{
  "head_dim": 32,
  "d_mlp": 320,
  "norm": "layernorm",
  "norm_place": "pre",
  "rope_fraction": 1.0,
  "parallel_block": false,
  "init_std_qkv": 0.107,
  "init_std_up": 0.107,
  "lr": 0.0075,
  "lr_mult_down": 2.0,
  "lr_head": 0.00774,
  "grad_clip": 1.0,
  "decay_fraction": 0.689,
  "seq_len": 256,
  "dataset": "wikipedia_en"
}
Each number is 50 + 10 x the weight over its row's rms, rounded and kept within 0 to 99. Layers, rows and columns count from 0. The size before them is the row's rms in percent of the matrix's.

# layer 6 attention query, 128x128, rms 0.0873, rows 0-16,32-48, columns 0-63
078:41 45 57 45 53 41 40 57 56 65 59 62 50 66 61 49 50 43 59 72 53 46 33 40 40 70 70 38 52 69 57 39 72 34 68 38 47 61 58 51 57 61 37 43 41 50 66 51 50 53 50 47 58 72 54 49 51 55 62 50 53 57 58 58
059:54 58 53 40 54 40 55 31 61 71 49 65 57 52 44 50 52 45 60 57 42 67 30 47 41 67 61 42 63 42 52 38 57 34 60 42 37 35 54 37 49 52 46 51 43 56 49 53 57 35 44 56 69 38 68 35 43 35 54 29 45 41 65 56
071:56 59 55 50 54 36 61 41 45 51 45 67 47 55 63 55 49 53 50 34 38 38 58 37 66 43 48 54 55 50 42 48 35 55 49 75 39 46 54 22 59 19 55 58 51 64 49 53 62 35 62 43 57 26 46 56 55 41 48 43 54 48 65 49
088:40 47 44 40 43 45 45 45 55 46 64 58 52 57 52 48 51 62 45 58 68 51 40 59 47 62 66 53 33 64 59 49 57 63 60 37 49 55 36 68 55 69 52 35 60 60 46 54 47 40 37 51 55 61 43 34 54 52 46 67 49 54 46 58
081:57 48 37 42 70 51 55 50 36 51 40 44 44 50 50 52 56 54 45 38 49 38 70 46 49 49 37 56 60 41 62 43 40 45 47 62 59 53 54 40 66 63 59 60 62 55 42 44 50 52 54 55 54 50 41 66 59 45 61 46 59 59 55 46
091:39 56 62 57 22 55 57 36 45 41 52 52 49 44 30 43 71 35 45 41 43 55 45 62 46 62 42 48 38 54 45 39 70 67 51 44 57 37 55 36 46 38 52 40 57 45 49 45 47 44 54 58 50 46 46 46 34 38 58 59 66 38 34 53
091:52 48 54 24 49 38 54 31 42 39 48 58 56 44 54 44 47 35 76 49 51 43 61 48 58 51 59 42 46 33 48 44 44 56 69 79 45 51 66 44 40 53 43 46 60 42 64 49 56 31 48 45 52 52 39 60 55 31 54 63 51 44 48 57
114:62 46 45 54 41 56 37 51 54 49 54 55 50 55 51 49 40 58 49 56 53 55 57 53 13 56 53 52 47 47 57 49 63 46 29 28 60 63 43 66 45 53 41 49 62 52 37 52 46 61 66 25 50 68 61 34 64 47 57 62 47 62 59 56
105:34 71 61 60 51 49 45 33 40 47 42 49 59 56 41 60 59 51 72 45 64 50 42 60 49 49 46 49 47 44 36 36 54 34 39 57 34 42 55 50 39 41 61 69 59 46 31 28 54 67 44 59 55 56 63 37 61 65 52 36 73 57 53 72
106:31 46 51 52 53 71 53 56 69 66 51 44 63 32 34 57 40 45 61 51 61 50 57 59 61 41 51 28 44 59 37 63 62 43 56 62 52 45 69 54 62 44 51 53 36 43 59 54 63 45 55 50 49 52 55 62 78 34 48 32 50 66 47 67
107:44 57 65 49 48 71 62 66 43 50 46 66 43 42 45 42 59 45 43 46 50 69 60 40 38 54 72 55 67 46 61 52 54 59 57 57 66 51 51 41 53 33 49 40 42 49 53 59 30 62 40 61 40 63 56 47 54 56 44 28 49 44 67 58
111:61 46 55 59 47 63 40 55 55 53 53 42 44 51 47 53 43 60 46 74 55 43 37 42 45 55 36 48 31 42 43 68 59 56 24 75 54 60 40 63 55 61 65 47 32 49 70 43 41 66 56 39 54 37 63 46 49 79 43 43 47 63 52 54
126:43 32 40 66 57 49 46 46 67 55 41 46 48 57 31 42 59 47 44 61 56 37 57 44 54 79 58 53 47 52 62 42 58 36 48 43 45 56 49 50 35 56 58 60 50 38 38 63 52 56 37 44 48 31 69 45 56 40 55 65 74 61 45 49
119:59 46 50 70 56 55 50 34 43 38 73 63 48 53 52 57 34 51 48 28 40 58 34 46 60 61 43 54 30 44 28 59 36 47 51 46 38 67 60 47 55 44 41 52 55 43 49 26 50 50 55 36 57 51 46 52 56 57 60 46 39 50 48 59
119:65 52 51 40 47 45 50 56 37 45 49 58 50 50 49 53 48 62 57 43 50 37 60 35 67 57 59 78 47 58 39 48 54 55 50 74 46 53 38 51 45 32 44 51 55 59 44 33 40 47 63 53 36 69 53 76 30 60 29 57 46 57 55 79
126:43 46 40 49 45 46 44 48 36 75 47 56 59 51 33 56 66 74 47 59 47 37 45 52 47 37 45 40 60 33 50 55 51 68 44 49 49 65 45 51 38 65 26 47 52 44 48 51 49 44 48 36 46 55 46 60 36 45 50 55 54 57 40 59
078:51 39 47 47 50 54 51 52 56 30 44 55 46 56 36 53 51 57 33 55 65 68 32 67 45 63 43 60 43 48 52 57 40 40 52 21 58 58 43 77 43 65 32 34 40 61 52 48 39 62 39 41 47 72 53 38 52 47 40 59 46 55 59 50
090:55 35 47 52 42 51 47 46 53 53 65 82 42 61 28 53 41 45 45 58 41 56 40 43 48 56 41 65 65 53 47 61 56 56 56 53 47 40 46 41 56 50 57 52 59 42 52 50 36 56 37 51 54 25 69 42 48 46 48 47 59 61 52 44
099:61 34 42 45 25 53 52 50 41 53 52 57 33 55 51 46 45 57 56 51 40 70 36 50 68 55 30 64 55 62 49 35 82 66 66 42 38 36 63 53 44 52 55 45 42 37 55 45 34 42 38 65 67 57 64 43 50 56 46 41 49 59 50 52
098:43 50 60 55 53 50 63 53 52 43 47 42 44 50 17 71 46 54 70 44 60 55 48 30 75 42 46 39 56 55 55 57 47 38 57 64 42 57 50 49 69 33 46 59 42 48 63 55 62 29 52 30 49 38 30 59 45 67 51 65 47 49 43 65
100:70 26 42 55 46 75 37 55 40 42 62 58 38 35 44 51 41 56 28 55 52 63 53 72 45 44 57 43 57 62 27 38 59 47 40 46 52 44 44 37 42 49 48 49 56 46 43 58 42 64 62 65 40 52 37 39 44 58 47 63 52 18 55 51
097:50 46 57 51 51 44 54 49 43 45 52 60 27 62 34 48 41 40 54 26 37 44 47 45 62 72 51 59 67 56 59 50 29 71 57 50 50 49 61 42 43 37 53 53 52 55 48 42 43 48 48 49 67 64 53 45 44 70 56 52 43 48 37 46
103:48 45 57 67 65 56 68 49 37 44 64 55 62 60 41 46 46 45 34 32 46 46 63 50 44 53 38 51 64 45 53 54 45 65 63 54 51 49 46 46 56 45 48 33 67 52 50 47 54 64 31 31 61 46 43 82 36 72 56 63 48 38 40 39
103:45 41 55 24 55 52 58 39 54 51 37 43 44 40 41 54 44 53 71 44 51 61 48 42 49 56 78 48 48 52 67 64 51 50 53 45 42 55 59 46 63 49 49 62 42 55 65 46 40 60 50 28 29 41 54 54 41 34 55 35 46 37 61 40
118:49 49 40 62 55 54 48 59 55 41 60 44 44 50 50 50 46 65 44 61 51 52 52 60 11 45 48 45 60 57 40 59 42 60 50 25 31 41 38 62 39 64 57 53 52 59 34 57 45 49 55 78 48 56 52 44 51 55 52 56 59 55 46 47
112:70 42 43 56 49 33 56 57 49 52 46 65 66 65 38 46 57 52 59 39 56 50 48 51 42 61 49 56 68 56 57 50 46 56 64 45 61 44 60 37 51 54 56 48 57 38 41 39 56 51 47 49 29 39 50 46 32 30 47 41 55 52 56 54
104:47 52 54 46 49 51 44 56 59 47 57 49 42 34 57 49 40 49 55 52 56 79 44 43 49 56 59 49 45 40 51 54 64 71 44 45 53 26 40 54 39 61 45 51 37 48 43 29 53 22 48 70 50 60 46 51 65 51 57 76 50 53 43 54
098:47 35 30 60 44 52 67 45 62 44 45 51 50 58 34 39 46 71 36 45 54 60 28 53 70 30 56 44 49 44 49 62 32 50 31 48 35 53 59 49 67 68 49 47 52 61 36 47 33 71 59 42 61 60 36 44 43 52 58 52 52 45 37 44
105:41 38 48 48 52 58 40 33 46 59 44 46 60 60 54 62 31 54 45 39 53 31 46 39 38 45 40 33 45 50 30 57 52 59 53 53 32 56 59 47 49 58 41 48 35 49 36 56 45 54 54 43 46 64 59 43 58 53 63 46 44 48 57 50
091:36 55 67 65 51 47 40 46 34 71 49 66 36 46 53 48 44 45 63 35 52 51 34 53 38 46 63 53 33 54 53 53 73 46 68 42 39 42 66 60 50 51 58 25 56 51 58 52 51 47 42 80 50 58 51 70 54 43 42 48 45 52 28 53
084:38 50 54 58 56 53 44 36 53 66 51 56 48 43 50 31 49 40 69 51 47 36 54 55 55 45 45 52 24 59 59 64 43 35 47 46 51 51 61 58 67 58 49 42 61 55 52 45 43 43 62 51 35 29 57 72 52 39 47 59 40 38 44 36
099:50 44 49 37 72 57 67 48 59 42 61 42 57 57 50 62 31 29 46 45 50 44 64 52 66 32 56 58 59 59 46 46 62 59 74 58 41 43 46 75 57 38 49 54 51 47 73 47 56 45 55 26 39 61 59 47 39 67 53 53 59 46 68 51
099:62 56 53 50 52 40 41 47 63 55 49 57 46 53 42 61 52 53 44 52 52 43 61 48 44 55 54 40 50 60 53 63 80 54 49 43 60 48 45 49 40 62 58 63 50 48 54 40 64 58 37 59 66 70 65 68 54 37 57 38 59 52 51 34
113:41 58 46 52 40 65 45 60 27 57 51 59 52 63 59 44 41 50 37 68 55 43 32 63 48 50 44 51 34 46 44 51 38 45 55 49 61 38 53 66 34 54 55 64 45 41 42 64 42 56 48 63 45 53 46 47 56 41 44 48 57 69 40 25
# layer 6 attention key, 64x128, rms 0.0867, rows 0-16, columns 0-63
089:58 58 69 50 51 46 56 49 48 60 48 37 76 35 57 50 59 62 61 32 46 53 58 50 44 49 64 63 46 50 36 46 52 49 50 59 51 57 59 50 65 63 21 37 60 45 40 33 52 52 48 43 64 62 43 47 38 67 40 48 56 36 51 46
080:37 45 70 62 71 44 55 51 56 45 33 59 60 56 41 44 54 60 50 51 60 49 52 34 49 42 48 42 56 41 30 56 39 54 51 39 51 37 61 73 56 51 59 56 61 53 31 25 54 58 50 25 34 42 51 36 37 52 30 50 36 55 44 58
089:49 70 44 43 48 49 43 45 44 28 57 60 55 58 42 49 62 68 61 49 65 59 47 49 55 72 59 60 38 48 49 49 65 46 46 55 55 53 49 41 55 50 47 55 68 39 44 41 48 46 39 27 59 35 36 52 31 49 49 36 50 44 57 66
093:47 48 48 50 49 54 57 64 30 37 49 48 53 71 43 39 38 51 52 49 59 68 69 57 43 47 35 66 33 39 47 68 29 47 31 60 38 43 47 36 35 44 45 61 62 46 45 48 58 47 56 49 45 56 41 55 62 35 62 72 59 45 51 64
099:45 51 49 53 59 51 49 42 46 51 59 70 39 35 38 58 53 52 66 47 69 38 54 34 38 44 46 43 52 44 43 45 57 64 62 50 49 61 56 41 56 36 44 33 52 49 50 77 63 53 39 54 56 45 49 52 52 45 53 56 58 56 62 47
101:52 48 67 51 43 48 37 54 71 49 48 28 57 31 58 53 56 46 54 45 58 55 41 50 44 36 52 54 48 50 61 53 38 46 43 56 48 68 44 38 71 45 32 49 40 55 34 39 50 48 62 27 35 39 58 59 66 57 46 36 64 37 44 46
102:43 72 34 63 56 61 45 48 55 42 40 58 36 56 58 65 41 36 58 46 67 49 71 55 66 44 50 39 49 63 56 50 53 46 31 65 53 58 40 48 49 46 56 39 50 49 66 53 36 38 60 66 66 32 52 41 61 50 47 49 41 44 53 54
089:66 65 48 47 54 68 45 60 53 48 62 58 41 65 61 68 56 46 55 54 60 46 52 54 37 45 57 44 53 52 48 50 48 41 39 35 49 42 33 50 50 64 44 50 30 63 50 46 41 63 61 72 48 44 49 46 46 41 41 60 52 44 53 58
099:40 56 53 47 70 53 45 47 52 31 54 47 52 38 60 55 37 42 45 35 47 48 39 41 35 48 65 40 54 32 36 41 49 52 63 35 44 31 51 33 61 56 52 49 49 48 51 52 51 37 20 34 64 49 33 58 59 65 60 30 52 53 54 52
110:47 44 57 48 46 48 54 46 62 63 35 54 52 52 57 48 42 48 49 56 46 71 60 60 43 62 26 44 50 45 59 66 39 57 61 57 33 53 53 52 32 57 48 57 57 42 33 60 48 50 46 41 45 36 55 33 42 41 28 55 47 43 54 71
108:67 53 47 47 64 54 55 45 42 47 52 60 46 43 37 36 39 57 55 54 53 48 28 50 42 38 49 60 55 49 55 57 67 68 63 48 52 54 64 39 41 58 32 52 42 45 51 54 44 56 43 57 37 53 46 63 50 39 35 38 49 39 51 53
108:39 62 52 73 45 41 58 69 51 46 63 65 69 50 53 41 57 80 42 55 52 49 40 58 60 52 35 46 48 42 68 54 49 54 47 56 25 36 49 63 51 49 68 30 38 40 34 57 37 52 56 52 62 39 46 50 54 52 58 40 56 48 51 36
101:43 52 49 47 33 49 55 45 53 57 44 43 63 41 55 38 31 46 31 41 51 55 57 44 63 59 59 52 50 32 42 47 51 55 34 60 44 53 49 45 56 63 58 51 43 58 48 42 48 35 63 70 66 45 53 41 42 37 40 48 38 62 67 56
103:60 52 53 59 30 53 47 45 43 53 55 36 39 36 67 43 38 48 53 46 43 47 33 50 46 40 51 54 33 51 46 38 67 55 66 54 54 67 51 35 49 58 49 37 54 51 42 50 71 42 57 48 38 70 62 48 52 50 64 48 62 41 35 45
104:60 58 64 45 48 59 42 58 52 63 55 50 47 54 61 34 60 52 48 39 70 42 59 58 59 67 40 45 39 53 57 50 30 47 64 49 55 34 40 53 44 37 32 41 41 52 47 55 44 38 66 56 38 62 58 54 66 56 38 56 55 53 52 63
114:30 68 74 30 41 56 62 57 38 45 46 50 55 36 34 52 60 38 60 42 35 60 46 38 40 37 39 60 57 48 47 41 46 62 51 45 35 47 41 43 62 50 33 51 56 57 48 55 42 70 72 42 55 51 49 63 62 53 44 38 35 56 47 54
091:50 31 42 72 54 42 44 42 71 52 57 33 41 52 39 55 53 40 44 59 41 52 46 58 44 24 43 64 45 32 68 57 48 68 61 53 31 53 28 48 52 62 68 49 43 55 52 45 46 64 48 71 46 37 46 48 48 56 70 58 52 45 52 53